config.toml
n_kv_head = 1
d_mlp = 1152
rope_base = 1810.0
attn_scale = 0.125
init_std_down = 0.0
optimizer = "adamw"
lr = 0.00136
weight_decay = 0.18
Each number is 128 + 32 x the weight over its row's rms, rounded and kept within 0 to 255. Layers, rows and columns count from 0. Numbers have three digits each. The size before them is the row's rms in percent of the matrix's.

# down: layer 6 MLP down (transposed), 1152x576, rms 0.042, rows 356-401, columns 192-287
# gate: layer 6 MLP gate, 1152x576, rms 0.0447, rows 357-402, columns 192-287
# up: layer 6 MLP up, 1152x576, rms 0.0437, rows 357-402, columns 192-287
down356 097:140167199142122117114108115192101151188094143134187151154164095128085084167127135188151108124163090107133159068177162084112142144040141122132128121156082123146205107168153130127112112107125128121178109129124134085099160144120146119078163142178131142083108091115118139144136076156078174125
gate357 102:159058132118129139069093096175113106078055170124046168153122098174127125118092106120111153088108141102115150163177088124111162130183155174214125113095108105124084114116136030116116115102131140092119106108118078086178085110168162166183129155138096033089107160133151074144146112138135085106
up357 105:177133143134139189084127104107135139161120178075124090100150194144113180128066174113146094181155098123166149104147180090181157139085166080112175136166151167122130043071146068105143098142095126141172166150100140119131165109115099148150173139159112105142129118157135119152153169084133155184
down357 095:111072119066123129116094108108120091163137115129139094157167150068156094134066149133141111103127136158114139148141177157169144188122156109157060096164123113165124161153087180114155103110173169177140124145141085123130164180126174119106113107146124126173124109156125156188119126119127063137
gate358 095:128072099112104177118119053132142172115115132125138130120136063145174183107146140141140159113158156143080132098114121143121099152124121086187093161123095132092059154176104151166123148088101140101106045146101118092130205123106089146136110176128150126175169097152126066160157107135152097118
up358 096:131180109140139118109123165105127178155184123084147111117119106078083114104106118076129079129151121113121150139067149112154071152119173170079131168079185108075170147122106168134101165126164133108134102084148162051121140121108139173118094090137139126126129151141088170098115121189143176103
down358 098:089136103137159169129150089133124138180144158182136136160108124135143141092119098119117111112115152149153167106173060128132089171079092110156134180090117102154106110114095132192077151116101143110147103154173127102153125105091134141167124133141125169156145093134097093157091192097162110140
gate359 108:128140136146121135216111044110146076130114173128101081120121095117124167136096114137127071096148090114145125165089080042128116123107102131157145113122108081170172130062076163098189146108144137071114141076135145157158101109162080133170153124151136136130050083141087123099159093139128166158
up359 106:141125055148100084092151088110205131117097068100121128213115106154145145118150121090089149096178166119083096096110139148120117080168135143113191159163106158093112194137164118144138153135139140137129096085094159131139138154138147031117155093141080106159143142146187074133111131166158104115
down359 108:142134071116107131178086146065155146136094160169155153157129166141145175137128090127175093131140141148064091131189109112124164099131176111132123146158128138116129109149133115100131138141109176166151150115204146051158134145087164125092177094158100097117125136158140085135093136094165143154
gate360 100:171129151084117123131086126147076140143155108139144138165152098154154128051145130118174113133105139140107142192189090128118121094097151146142097134086103123152131117115130144160069096147148152115126169097168103131131153079143078129164127096143139106114082072092130134079146048111089161159
up360 099:167176112107090164173095080110168089096098099139138109102105117125160088085183181156098095097095180116111182166107060157104133150057161135139160147118122111098126115119080138129154150088151115128147078137096127084111131085146125127136153135102123087124095137142166133108159109098173094148
down360 098:172127109191176105058160095101161119152143171108203128083118148146121094188118128077147152093166133084178141110169173176104122127129126131127127118102070198147093197115117122176149155072097156110130144085072084141141097084144075074096166182109125072064188112163078126128078154072096088102
gate361 096:165111120135105082085100117188222150110124145115102162121097166134143153142149101146141133066141135162127117097157168121138185110165125096127129117130164165192145134110142063169107115127119142083154116069141137140118135131133126120100158100136156149142109171147072121126155186164200122058
up361 098:107101163138117101132148162127172099116163176110105141112051138167107106146148100169114064152150086131171073095196150199120103119177132196106142120070144071091198128139086090128081167117149198053090130087156094077146117153053132115150106114109190176096152105160098119121118073092072143154
down361 099:127182143139186124112162147100100167144144140100194147186112129065124115207095105123095128114177103130131085109132166136145083135125157130121079183149094096113108128142181074168142164136090134205104126107163130158129098121139122086138096130080178204109172132098201156119080153091087174124
gate362 095:175127123092138138077162126112111123130134130123129148123174120157116084127153136114068135140163183100111097145127136117127160118099127126179161110087081112188149109109141152160124145151169200169150066126144134153080183104180120127156155162104190102076130197081193080112157099136154127097
up362 093:124151119195124145101138098100081142109101113145081118164080081108101123107100138093119079164152096083101117134137139180079123127160096121130196142109103102096138099178108190108166114105161071096158174103157114141121099184099135087096195102138112142160174124177077205167122142099153141137
down362 094:123166209108126146147111181110161147156176134172062134118128085119106133095112160173128113143140181152199206108095075117107153089139126091057135096113150107140132149130126096140112114153202121113084060176125106123063109097139122114136154152101166133127123130124101056139113123152123128150
gate363 096:093130118150131112105110091071127185153146130123132090195105190146113162096177153098153121142145131116077122096114088129161136155126089109085137156111126067132117076086132132135105092096174143183121153119123118139132076133127142090160100121162065083061111155081150093120077100150152124110
up363 096:177112112154097128134117116095111148078124112186186149147138137110106128161123125150127154114086154116083087099177123172137138145168066130119142171107050176119108160135034090208090125078124136105138140075105191119138145163176133128106117161113130146140070112133124080112175128137138127131
down363 097:109155150158122125077132144172145122148157083181219169165124162077157097107140193097150128174123111114105092142118104111123155174115096136132161115117119143100170127104108137113138140164118119193116158162110159115167071115063108106115129160116109132106119139159130129173119091121124169150
gate364 097:157141128100117137150118082124150151130136132127197139131129116097169090175127140123135157152085113112201143149221110163171070142146150151139109120144130103077174145130136140156146122129207140137135097140193152083154126136188173088166129177084093076124123150061115179102134158168098103124
up364 096:129100123108138104100123103156105105113135062138171190159213127143080181160144140128127132149117172135132130132150117187116181155084160140117116087096143074127115122164169132123099185161127055086056077123102159076149119128118135096120118107108194100162130153110123165144148098131157112083
down364 096:144125083084132146119128131180156146149087144116097154100173110102164151097148116138121117178163151130089125133169210104112146121191064118121168135098147174147127121124078167131151088187120121167097102153135156127084154142065119235076082150131173169108122118169144099124168107139180139119
gate365 103:113151093158110161100137154124190109118138087176145096103143136163144139162131087140126116103162143125097187188129153053116090139105165066074128102110028163138152195110101157164154126108119096126092100132125047142184127090137111106152159133113145105163099139094078155118159139117101109101
up365 104:156097168092124161122178136079125084168113167140047102193127146146163142155101155149115187153090125121077199111120076147116124130134172126132110120155135109102093120151087173114159120130113028145089144127119137108100179138090087146099083120154167112143117136118126096152136144113126150066
down365 101:138180160101165146105064147137108110106107178122072157132140109158117104060150102107114133113074093152132092108140141137068110180146117068164139118101117123126075112159144088151150101154168186073157153060183124171176116079068166096104134130153086137129159127124096167105124158118115170152
gate366 108:157128209117152080127121113126109077101129129150099147144169109144154096143080144146109153127126112177113142150070153087150155105121136131180139105079120173123118136169090061151085137108119107118141115143168129090085166178133125151145071190197118140123131095099065053127120149128150155123
up366 106:093151129143058177104118124137096140174114163131146108125139096069177159134138154093092105089160088117126149107152135086108229141130188148140165137138104131099150100131204129161110117142158144042089125124172096064114126107146096091182126158088150108133109166146154155228166179132108137139
down366 104:128175104088114120152077178171086167170135131101163107179050082152123176120207154072142152098103083151141166116053089127141125144061162167125142176149090072127111111105128149090131207152149149106167097141154105168159136137144112094147145146169119089141110091078107125137172119126075082127
gate367 104:126149130165149095144153133128096135191106140061141067122123148156162088123178147145114181102084088160099159092125120114166115188141125159111102097119124206127132140100146114194151127076174193113147177127161102064124104185110184099122107158114202103138074125110134173095165158150111133156
up367 102:165147181108115136145137088112133099125062148181110108101133143112129114186118184147116102129165143135174149086144223100127140103102137165154155118090124139159094054113161148091153115170146105109152030136110152137148179104095072120151110174148079130121146088137160145213168161050134136131
down367 102:173159117075170147088104101116116132105013145140120112163168169149149093123127101161136090179079133103143096123127102091100133158119160125160145140101135082135166145127103139123131122125106101139132133128171133144053114127208113084090181189134163125095171172118123060129132137084083208104
gate368 108:135130128168088090133126104103179117089135106174079097134093132135091098108106123058137183118162180079153079118107121167142160103130117174142146134098091153118099121168110076161126153141155158100176157090128127084121068108148200084169127174124170171089187089117115138151134134077140149095
up368 105:140153137088184172061111150166111162138106154121106117193175120123146147170121154174078154116140116164155150131121174074074136138133139153131157169138159113173150153196193164135102142122129139156098118117128114122144104107180136051159069138140177130136096146068133095131142131105040109120
down368 105:143123136103143171152161127118151142110141120084094094201143125115090147079125114147096148117083098095148134157112135145127067094109089155095087076092099091158144171161136107131098086117175178111109123058122101117105163096101184104118046076097096147104180063148158123104154154134063157120
gate369 096:149101139110154160089130099150141166133129132127091136105100128188127126136120112055113175080147070089124136121141130113164122071086150081125101153115076123166162106127101088149242111142111096178155184126096124113157146133155146146137148152135116156175108142149134113084130142154158149156
up369 098:080159164154123114128074108126124112086062191109106142183206104203111095081156140150086105106104095147159095132082130110133122066119111146101118148100144082145209082077154139111130080132118136115131135154115138128096151149160089153131139145089135114121123126143110150163164079119096134082
down369 097:155078148177143142155105102111132177088101161136092116141180065111149093142155152133045129153091090097212101165117165116166164080105117126112123120136102128140147082103126103140163115170122111097138086070118156124150079125198154146094163155128110114162105143143151129155168148126075117123
gate370 094:111136170113156093138140115156143128167133139153117139097116142128101171126115112133098111081145120094144110115065189125064141107094103115129098131161109097089133155126154080193135109172182105103147057076165152130188093117122210155145134128152175134164182110125095133152091120164166109100
up370 094:180089121133131068137155120101102134093122128087136078163119110129116089188164131076069094101123119156080091184138158100148100088146065130098142081118108164133176138087110135066179145072168171116123177136126128077092104115135158112146092155132164112157107120104121192116166081137148158082
down370 098:127125189133160097103154138127126110123096141117144169181116115068053129131116102148118119119152138106101121098159098089091086141114085107145129088072116139116103179173134140145151065112081078103094111128182235157161108119134177139100117128078137060148148137049053137127117090082111133061
gate371 104:099127156194179117089111097151128137118130140096106144102091167156167142162118141128154057128119123171126116103126118109118152109102122190136128073122169139077162103177069056119156140143173155119129101132091173054137044092090122118134113099115169116145094136077135106136090123137101098155
up371 111:165168128148087068102143102100079164158153081116107099158133115122113112101138096061141153138125062106141140117081162132097129148155150132105103175121162055122069139098153125070207104097052140087159173097158069154092187179102115159091106161165081138155123110152127119068058174090182136070
down371 102:176133145116123127130125213082141150160110072107108125198143125142086112090128128113131173165111150131101140114116185185128138133129121172096074141117154135089051142113126122126114147094132139086141175116065059171122145172130075146113066087130121177112167169166123125039085173088143180129
gate372 098:120148116104085166112093091162177155101079163109135124135172126094192107094111109126170086129194167104174087109118140144107081120188112061087131129188132125164202044127145121165125108142172078138188064147116130155120161166169145137108182134100142104149138120124139132153167190107120172146
up372 097:147143174121105079143108113127198161119162102106112149089131154095163137077125130160168158131097121091143090135126151135144134129155111161080154079120097116157113145162130163122129103158131171176164163096118179122145207168155149169090108138155114139166146156133121160163189157086085132107
down372 100:093157085128139125174157076063167110154107149128143104101137076145128066192098089101151165127163091150155117202128068123113146135141123117152127096134069144080131136101119137118103096182142156089138126132146114122140145123110133074142090147107209110130157121165126131168129125142163116157
gate373 096:130171134113102044059115113174107158141128148160086129146135147111178137123092083085150169074078154093160088120087120105091167151156110163173105136086160113151137047116115083092114136142121101133116131157072189101134081124137069159144096147120090114196131113111115135155135161197132152110
up373 100:158153108132107135097125118146145156177195102114065142081153105068113066096089123085120113115150168167101083162131134102082122117135102116138178143102110146112157139159122182171162148133082141173075138155184138203139136168099148138070129149117131159146110146106121158176181134126157078083
down373 097:146072112145118136114181083111166100137146134165120140082086093106106057110074105193065074087173128119086148196105071154091110141097119090117175118141070148099134161131132143127188127070093129094066097173119096167114144166104145102148152163144099167130118246093071148138168134117163110121
gate374 095:105146096140102138137145124144154149059102120110087126128064168155166139080142138085137141130101156111059066098151145102143159151117137116120118113108084140168130136131197110167147165152170148073091134165140126148113170080091126132157157165164159096099194136148056120101149122097095129164
up374 096:146114153091169152161185121125163097085137117154063125126077159080059111169122074146117182153168063072085176103117075046147179165108069106069055082086149165181116093055157112167116142090150098151076156111105117169111132133155101103121118127144151134073115098140157144142122103096143152187
down374 095:099118136155162129166168094126111116140107161107130138046131117132125136117145067063118110227145115169115139114211108166131153074088166163178112156132172145136164155155137101087137107130105102110115105125126155112128156134164092143059161156173086166165113127152172114139166107118146142107
gate375 104:126140130130069176166088090121174158126170136104134095144151161132154202124143120148132090111111149108162187124125135124147136146077206126113171137102053126153115125130119128095134116203196106146158127160139145147135176071140138156170154166141133108184084118108139120147129146128112178105
up375 100:101119113103171115098107090113151175121136114142109125115113181155107137146101131130140120110111072167099177141152172125101096081154133091114124138140110102117172155148182196125121177115157113111150134165135081118112130179073218154113167133093111174118187142065087145109181100160159144110
down375 102:181087130118171086126145085159065123132091134128082133135197147162089125114159139125163088164130100166098072143168146129089106107150155091166120145109066166109086190129148178133099133102102112156192105106138146122156070083133084095085183131181130174116157180081151114111187101124090085071
gate376 100:165097163145116074123117162155176122114114144142145098085129071135130114160108096134182142066111092120138080100116132176074151132116145109074114087083106176142124098150122128114161088107131093153162139093123171186112120105118100184169179120120090127153164110090095107129068109110160085111
up376 100:132145165127160152156149112115222103152104055135113142095159063093114147145128102143168107106179123115155111111045105098120182168100162068114127114153101083108168072113119095098095150156127179090132164187052213125114184152140075165062145142088168111176165099118076136172158207137121079130
down376 099:113205133078122158142074159128112091176159115138098130108131182102071078075140162165196106150195088090123100099122163119060137151107148115142160156143135123098116144152150147160114126123153171138115084118146157144101133119085100132147142202098129128139095206119176139124122118153162096133
gate377 098:126134086101156113108123154115108084090144096096131106140141071106110100143167093160098117120099164173191141088143143101122104121153147115122103097147158148107119097103137099096095134135120121090096145054115089067106081086196160142145122114176149151154113116102124195133149154150098139080
up377 096:120094126159153172104116176144105143082102181158161113074150081124162125065104091119057142151189145104229047103123152119149128155165130101098102163112096044074085125119178112113094134093168091131131130065098095116129096165102141131091161128068109079106124117166117150169147135152096128115
down377 098:110129100150114158116103175090099129088086071099112088094123029074105128064144110154139088174102118122082162115148154134106123111134114121134130160124131113187173017064140154129153138183129146107146070059167065148078124135167157147088144191122156156117180110140134095161115128130160153123
gate378 100:217122142091176060158111187147137096124093131128110103081118093184088143135117094145064094100126088119194140075146099132097157129133152168136090148145111126104170099118127129098134081176116117160148139113177141142080107106129136134143163121150125170169172157176158121129148091120136130101
up378 107:099092124112128111082131109177165138123134142095143167111103166125120145116129132103141201113111063125118139161109121149110121086094121188109109121120077136130136137148110100163152086095159199117135168096096101089112152141114083160147140114091143158144140100119177150197045153097136105146
down378 104:103160158117112088108126187145130141148152114142135131165109085149164114170132058148148142180092093130169136063113099128123160073073139122177124094101070215169113056093109175132119100115136094122182165128153143133102101056121077096184149127138135143153131161069088115122140168134157100165
gate379 096:110097140145152125092139130153124113094149161152085106108113118153107102168099122161068112127078109083154155145019115111117084152071071189061097081155178138149133103091110108125128117192152124176140198105147111136118141111147170095171094115138150185132132161075117152211106126109127135115
up379 099:094118100115094186133095142090101159087174100156110149079150188101057111103118189093161157159148138147176146151096113131110129113146130153070130189045109177144142149186157131162152087093154135120150129138171176106097099090152136112138124113095176112102075131124181089111129124101123175115
down379 099:142108066118122104126083120152086133110155128131178146132156131129138113155114162139169096135094156116132125075206054117103176143094140148121158132137143179159100126110178123178097121143125146077134146140127188118100129122087138070105119132127094185135102188121096133087174089066163133114
gate380 099:151163110046106144108081117118120147153152141086081091125130154132073100140120138147139114089084113157152119077160074202148085121177131118125148109108066132122134123126147105143119145135135137159106138091161137152136103128147145133147152124098197093173213146115119098089170070113145123161
up380 101:135135127155118089176162140158142118151139119148130138154060123080144170130114171086118103080107140088088135145088100107067073116115154111085116126131105125121133063109122126091174150089135162085101060086100147131085126145145186198099093077097115189136148125053069120123072109111119102068
down380 101:144129101138089102105047082176120080145129143193082119117137147105134135152091111122113104126210048142148138090118143079103115055185086143111117103088117126108143138147152154143156155099159138145129151163115089130159108129150166133191154197188067153140064126136143152092139096110181181105
gate381 118:145100168072106182153127112142066114107080148091074083107139101143089142139188134129101167131133164156129110140119128119109114121166123136206158113101082166165123111128132063086138084089096111122129146111135163152166139160103116124131077165139160145110114134161171090127110089127094137153
up381 106:108092082141109051120176092086125131115155086163092173104038083113119132115101129099117122155073119133159162178124106030166128135109102135149149136136121115104116117099157116097152131173110151126105166132148116160142127062098146123141156147089099122107139125066136129153167136175105092080
down381 105:155175122109143090124154138133100153179117089138090142136107081171145140172105144104127099118189152155170166136171143124127183098155138099143125186151206136124150106137097169121043178115127096133093115145159138154111072125196135127148090122164100044129162162128179154175139187058150107133
gate382 108:136140160100051091169086107149130158152124081124118081177110143145136110179190111133125226118062117103137149102140110140085135157129124128101065115152165160126146140152065123183118181107195156120166104098095125195098128125175116099147093114110128078070134133106111116108171119150109153110
up382 105:123130135139127133086115131108185121141126131128143138195111164066133099099089090124115128156136162159166151153175184182112106124156147108082126117134184106119168066185143134079052145189095080160100149152133109129130105140097148058119159134118092172150158063136141113087121172131162183175
down382 107:122123120108212095075102167151167154088115164142168130150126171157119131122134133101139129119104113136181112178165075164125142115094154090143136112199138145084101051061112127139160151150187137105087135154153115177170131118098123091038156083135171139183138106089129119170158128094169141131
gate383 099:177128130108108096165167118139143109082151195157171103102093125108063155169135142102137114113136111161143171127092131072167161101128074155139117083149184190171137134113092112154102102106130172114172207121156145159122085120091109133106117124135184097235158132145120117098145133115131117103
up383 105:146137108114182057139191150090107151181170144087122165087149131130074111163124074098160181139170152169143086086093106073113150133129098131108080088127118146160161102132105174147147135196058184143129122160148138102132113135133132112136127140064134151183084124128159158157099162082142044152
down383 102:134119129129115124119130137158108123171153127109137145117146073109121141126135050097093181099131107124112206110198078143072092075111143081080134175120103138127144137154118089105150064082100181089177121134095149140121152124138043154144129179071114105154138110047062160139173159176104164126
gate384 099:143138105100138148146103147173145161135163093204166103129099206162193144165129142123109145120118117098128050131105161127157150115145110148134106109053075158137115104133085143187159117115123098177100096080185177148120111082140073126098107137166166075114136141127103139121155082152065145089
up384 104:166123152082036115164138057138136083153117148117105096081105116139086117097154172131121156121196164141072061121149129097089169130052118074120078142034112128172119127138100145163103113114114159123158142103186076144093156111166235158153119124144135123154094091155146138095169096077112121148
down384 101:127142121171128140109163158148104143108130118119103138146142187125130137120175158138055091127139149113104119138134149180132125122108112127099164086135143084148112100172107120152110138095173126191117163132153076144142156074179125155118073106153112123085083080061131103107137170171111123104
gate385 097:094120186160125125189147125169167091039137118127110142095135215066152126145127142124081146095150155153173138154120162117209179160120071109063144141139179165172193095056136128143146058146158111130095138096101149152137107171116149133165111099184157153189176099100115139138160212217152108126
up385 098:140173163074208157114185132108112111101123125121146121107138090105090138136099114160149106132139106083167147166129068086083080105108098137127128170149146139147151097136114117129152073041043072115131096154174137135189178149115122115160112141124098149110172135176119133194159093093071069167
down385 099:154123074147065076130125066150109154132148106138088081140114043207114108166172110134064074106149139145161144132095179101125125138089177184141142128123076175082108158102129095153135164155126159070163041110115106108127142101173157204138114162128135103079058148085088191097131159115095179107
gate386 099:157068147130142083134129065171112104103087185112063112114194140217138144112136104117132034089145084168123083133088121152097075104110132135163170095082123149138102145147146130075106063164135082144137149145144075057160103101146112158182100103136141112104123124083141151127116109162170080127
up386 101:110157120092155136191137110103143146116104118161141117213143139164112107081171192190107166130120130108147154156130153106167153118033137123148129118140128148136133137139124149128099166183126138090115045133100143070153158150131184125170115151125125135137073183094138182178170044085140131149
down386 101:095149098126158166159147122130209141147099123228142090138157128110127107155117074105093142086121070117056074126172129109116150108154164136119100174085106169118171172153150132190145147108083175090082181116123124126065115174154132073152111174061121117086162098194081118088078147091070147153
gate387 097:134094163078219084064114117172115122166145144129089145147161152141160079112113192112130128121127080109134124125170146150105153105172151122078167129186152080147100153134126123119091149118103117106110089093065114085173103131139158153112112170133128158150149107145126152070089198142125147093
up387 097:080144120136133154173162140164067110147140092071098181117139155132175114168146125154114111070085136170058120151125108083151164171104176140150142148169104091115157167148117098126146098113136158125135145130127127168129124188162140178133106126104188139073119103172145159158137089123123130126
down387 098:113105153146078132118080121195111068102089121134204116211116125123167119103131164093158147130191093137142129091062141139120158201113150107140100119151132162145160158156135141138099206118128117134134115149085096131115112072115107166116130197089164145135076156082127200126159146148170133122
gate388 093:074132033137160158173109121105086063120141120096121161107124149126137130097131103088101093105137118131146135133117154211087145118132101171136184074121096154134091125178076080076087183128114129106107078126097177113067128084126166130202102168158189110110121068124089114090103178110111098125
up388 095:142116171145108133100150134112130127094135100152152168161130141105163169134155136151146162139133108190067120170119117158126113101126100165189122138173114086094132107128088110118160182078074078059096106103090111077112182141151088193139106143119114130074187128103123123154103101074084190161
down388 097:150131180175127112089127095090139136134183114171097167120117185114149152150131098125129156154100112138145159155114092124072116117080124100138138119072139053089085132120162141129129197141097088139133141144198115187133116140163128147136065118145105100133070163127089111170144133128181151114
gate389 101:134095135123144111131109107146150138147151175106130114024107118056101097156137092133143118139126097140123103171159161117083141186132139099145127135119108164065132152158125081155114135167132118121137100135148137098176126137122136215176131171127150094129104140140140186166071096170088129091
up389 101:116129148119132158067094077143148127186161170082123179144090091115075137125154117164092052130116124116122097078184163137112102145103141062112134158112158154118159099125143124088119096156127099194083091095126140075112114151103142098126146119110070094134073124098089160148104157134113167181
down389 102:076133058151121073153172152122086119125139068136151158137082101120126096171178135150080134084105122144121134071123136094098107137138154105110109114128152130098167118111181132115189124162168128088143162077095122154132134168112162116103102165119158105174136109172139126176136133050111154114
gate390 103:098107149197119175172097098214150141097076117146162183158110101179165164148137141180146078107119092169152173124104134175142114148094148179141101149077096159089114079113077126081124129164191090148119126097095130070090164162123166143130125179163108148171157125065154114159110122135145171125
up390 109:145103141140170159142094106127109100133169165157183097040138114130082142160122107119131151161156078113073107177141141208189145092216095179116147088109134098086109162153137126115168130123135099114189099115113108093166221130113077130135151106108075128135163166105094183140160124102220086138
down390 106:099138140154165071168126135147102093067110181129076120086090158129153109152146156142103140134091088122147156128055106123130162085203081094160141171104161187111160167098130068021105114127158134153075104147181136170148221136174132137135205080061183124138136144118082130126133125064117093148
gate391 107:144078113090118164106143109157055144128132135105147074126172088190104165171110138074071134118118120143100122097087139192142068111145092103088093117076091184136076120072140145172108141144138161127142140104150149166148085104130193124106131118111151153149156117152169031128164114089074089178
up391 107:162149148168191139120118110131071117134179129119097112159086115142110126132144093080085184178120120159113165108116180143085120126080109153110115091089175150103164183171100125136134151119163162083108094117130142123095108095107178148126096122100087162088137140128156125146101175130131124084
down391 106:143181158164144140101136185188174155161134101139139124070111063128112158121175113160114144131172082103140113078153098147096113148089145155103119130171101156173118142108126112114130118160162184162126078179065155126148171068065131156114104131112090100105078115118069119167117189132128109117
gate392 107:149155159203108119109141085161170132081157103120138165140113159178147118126094118089148114126135122186140157128120176058122160121177194080130057124045072132138117138124085091122133106099146142077127151123093061131083125128150109129142149153120114044151147116067152100100095128155131113089
up392 106:140122204111146067146128115171117124155119132098086133091121127124150118111094136109123161113118149158131148143187185120144164155150140160157110152126139213115093080155179109065127116129105138123168100109099166132112134068140154136119106106171176111122141110098171141145114133131128077083
down392 105:184105124145124140078127152103142102134132080134133127120143126186132045151161123147098097181103075159127102120145126146119109182134119119134081149122097135161105123117130110095114136087180171111155129098128088118122142148130069111147132102115195192123154141082130167078127142153147152120
gate393 102:130110134085153117094136121116116213107106148174087170132111170153116072176075098157158133117103104135128151161113128127162172147177222100154105163119146125112135092139143079125144135085151125169151138155143092106066166191138132141116137095133135150119144109114109150112113142116139182132
up393 100:113124172098144117064107094110134132137178105142066065128174192094141091115129138098087163135124092144140156145151196139170152109115091167124157136158080068184109114136134075145112200126132150155097120143106099152117106180075143116115119088056139084162152128152175205148143166145118094120
down393 101:146116123139146155092104106148171143076095156126097112111139151071162118150134135149073101192119088107100164143178127144101155065173112081146057163147091081087106087148171189151107124166174122125159102124078188105121073148142089110166110137141138119076117138120108088165135157183097094166
gate394 097:190086166153115051099121118158153096129115120140090183167117166065143077141079144142089081090103096130129106114118152078144127108087131137118051106081134145176101134153144105162141105170172177155100127149150148073118083069117135146157086120164146160161110133065216122107117126143076142069
up394 099:112111116115188065115164139136116144130145125132112127128069087169155170117179143095178097132104101105163128145077109147135156123108073136155117100109145091146146058037159131115123105120151114139129076162180153132114186164084081116150133123086152113090111137074132116128152101146196154059
down394 094:138148111142163073173184126117125082138189147110100130081133124105112145140080131128149151097143104147106147154107109090065137173149106143149083126118186139146141058101142091149108058096121153129161117128126147131135097127136126084094116099122153128090093209114110120181096120149062155128
gate395 098:116112161111103127127122102190196153127132122119155140156150080165151070128134053083090121111125159168122180091177139131149090112153107100137049136155154144061133136122055118138143052070192165072128116159138105174198116158110146164195119123093123153150121131103142147107146082185118149151
up395 101:167161080147161079121136142088146146087137106198152129148127104141095088198116066072137125126133129152093146147119108165140134103123094114110167100103107134139151065090152127154118132119132181112093169115089065122147119142127125066094088066111133088145122163143174126097109081158188086146
down395 102:166127156099145214132126103099162132158106121146147175132134150097110101126073103147159165087089134104162132128091110237133182150140131075152124133137161150117142183118129122141083154126127182085075125085108109113196179116143126192170046132095159156115164131089117101108098167176123173152
gate396 100:148134140097163141202073071172171117089111147138157095149133059107113137077145142146146112099171084139192162121097107125137167074072074102134092102128125137125180152094096143118123175118111117136096138114037179182189164137153116140132168102109162109128179090099157175142072122175213087122
up396 096:100129075139120109136118100119170156178142114140104129191122115034167147120131163193155186129145161069103161146170162123169148090111154142166188089105118156192104164153155086142085126143092136155139148144104148099141161108140141103144132079093023081128153118138149159133132117118089166132
down396 100:132083133173136102160149151119154146098079114122115120109088126123183135132181143143152116190140152145136064123095115092083109109106085117096156092159195139105159057165131110163095147102115092111125113129147112120154118086093166125169089162108086102148113131176098160107132157129130103106
gate397 087:105126103128136101135198151158126160134127094101181117028053076181127117165136092114084154116113150106068174098102130088163123125084144054122124108128116129152156114120170183111111066196085119054176143085150089109158122148087116107122109161116113064146101100123148101059154149166116168142
up397 089:128137090135127173080090097136107118133145140119137141111146174155175085136100172145148179128187082079092140135162123118104127068180057164127149145101124131119135091136131101104177106163122106067122102134123134161115100140142161145108172131142058151138159117101142169150107098136150094108
down397 088:191127088087145100168150087107177094068095133158090052163129149112089219128140126080136095181089153128107141132182160113095135135152133061104134089095092165138182136154155122064119153132108122160102139147149168107130109152157075098088083121158159155140175100198141083119108159139109061112
gate398 108:157147157104140110128066142194108155122123132140127139141143143138110166211083147109180116106140157109138132124106135145097125139093108138091139103093095162156126138149117133152083130074085096103193152148100163142125095152138108144148156175163103106151164107103112134140104079156147168116
up398 122:143118119176095142151153092068136160094122158102126125129116080161140119110124095125096089118149113133107121128132155081137159132135187114135090117128117122099107131141142159105191179139140169143079120113141121072082142157133151175140094147086141158132123178052167139125185131126135110071
down398 092:155148086089148134103142134158144141170100138115088134140107145128107172218133199108149102117128138106153139110098096121187093110084152130116141146098098137118107115151142085164103131091109110112147135090106187167160125116157175133138167155152075111112127075134078153150105095109113126119
gate399 099:124125114133109097097092106155112148097173152060121079146182149123191130143152127084121086121129177095122120082091113114142176151108223122075104114101112102180116078118144106145135114144107162077117116116139107136162071157094071154187128159092108126169135128082101154130159051080124183135
up399 099:152089167098084200168114099194172122121044161133135156144111190077104145132123155069186112144089115139105097139131123084164077167143130113091130129210166152089113130086155150128115119131102063154090080138119153139090109182124111141134158109143148100160074140140144138155103096175131107123
down399 099:083142191137183106094140117128166101115179126122152139179132135161148148123088234172077072146092066148068138080135146098149118171104145140132136155119122085096083134172172154105137144121106081113163180122158121145094153095110141095125076144145138169116043113128161140093072127157167139083
gate400 098:141159145148123126067108092136165137137091137100157103118112137137163097133131134071081116157135172140157174125129112171107135088034114127150095180133079164107086125192100112144113131114111125155159174142116130072149130139125144059149125149134131138146124063122153133101140135127097120096
up400 105:119097058087131140200116139128129184123110098164104111122191116108120089119142123131082160171081099176103122162111119146127130148151137125092188176112094106154100104163130170039146162120107092141117102114145173178117121083123107164117142105160113093107147143114199117129088085177145108147
down400 104:133131141203111135214149106115080162126146156172126161104164097156103182132098142112149151070146078137130137108083098104148123123161125118170153101075171077139136109085136133145125113119079120146142082100142114138092140135135138131174155138191114108057151125172093090097124116162128176157
gate401 108:101088115098150122105119096128130167121120151073094109102107137155169170141122119137048129118112145076049072097156188091112083121218127124087069092134069073139139161126064114181060060162156123129161142114171123109132128159143153091139125151101112096203118130124231118188194106052093123151
up401 103:196127140078092083083125109126122076090177181126100122149096100127032140121104131142124121176142104102145115196113156206124126122086166126164127078024135169117108078123116126080157122178133114120125095148126093127136157123084101101167125114107152150150125104072125132077133141086145109109
down401 104:126122142075172064054155166101186163135134162158159122157162132176125106140142145070059116173152125120087063132128139152124067126113235142086105149142158101106148104108082111124120123198104148145163137117156152180136145147093208148118149097100078120135124094157188085162146142117115111098
gate402 090:124132180089171130151164103122194123099102082120122074140032090185183130104102172101097157098140106156153116101104118118089190138093144104148143141139144121115092131086200096112135134093171144118191128128077122201101133152097100154077153118133119154188087122095124127065128092097105112132
up402 095:167160140146094135102141056091144108127145160141074100081130082131108076110123095120114153114142122121145165149100187168171096101140100172069169187090155127125161169108121113169133062101201110164136189161063131129115114165139105146120102161123179161151128107086120170075150110111113133177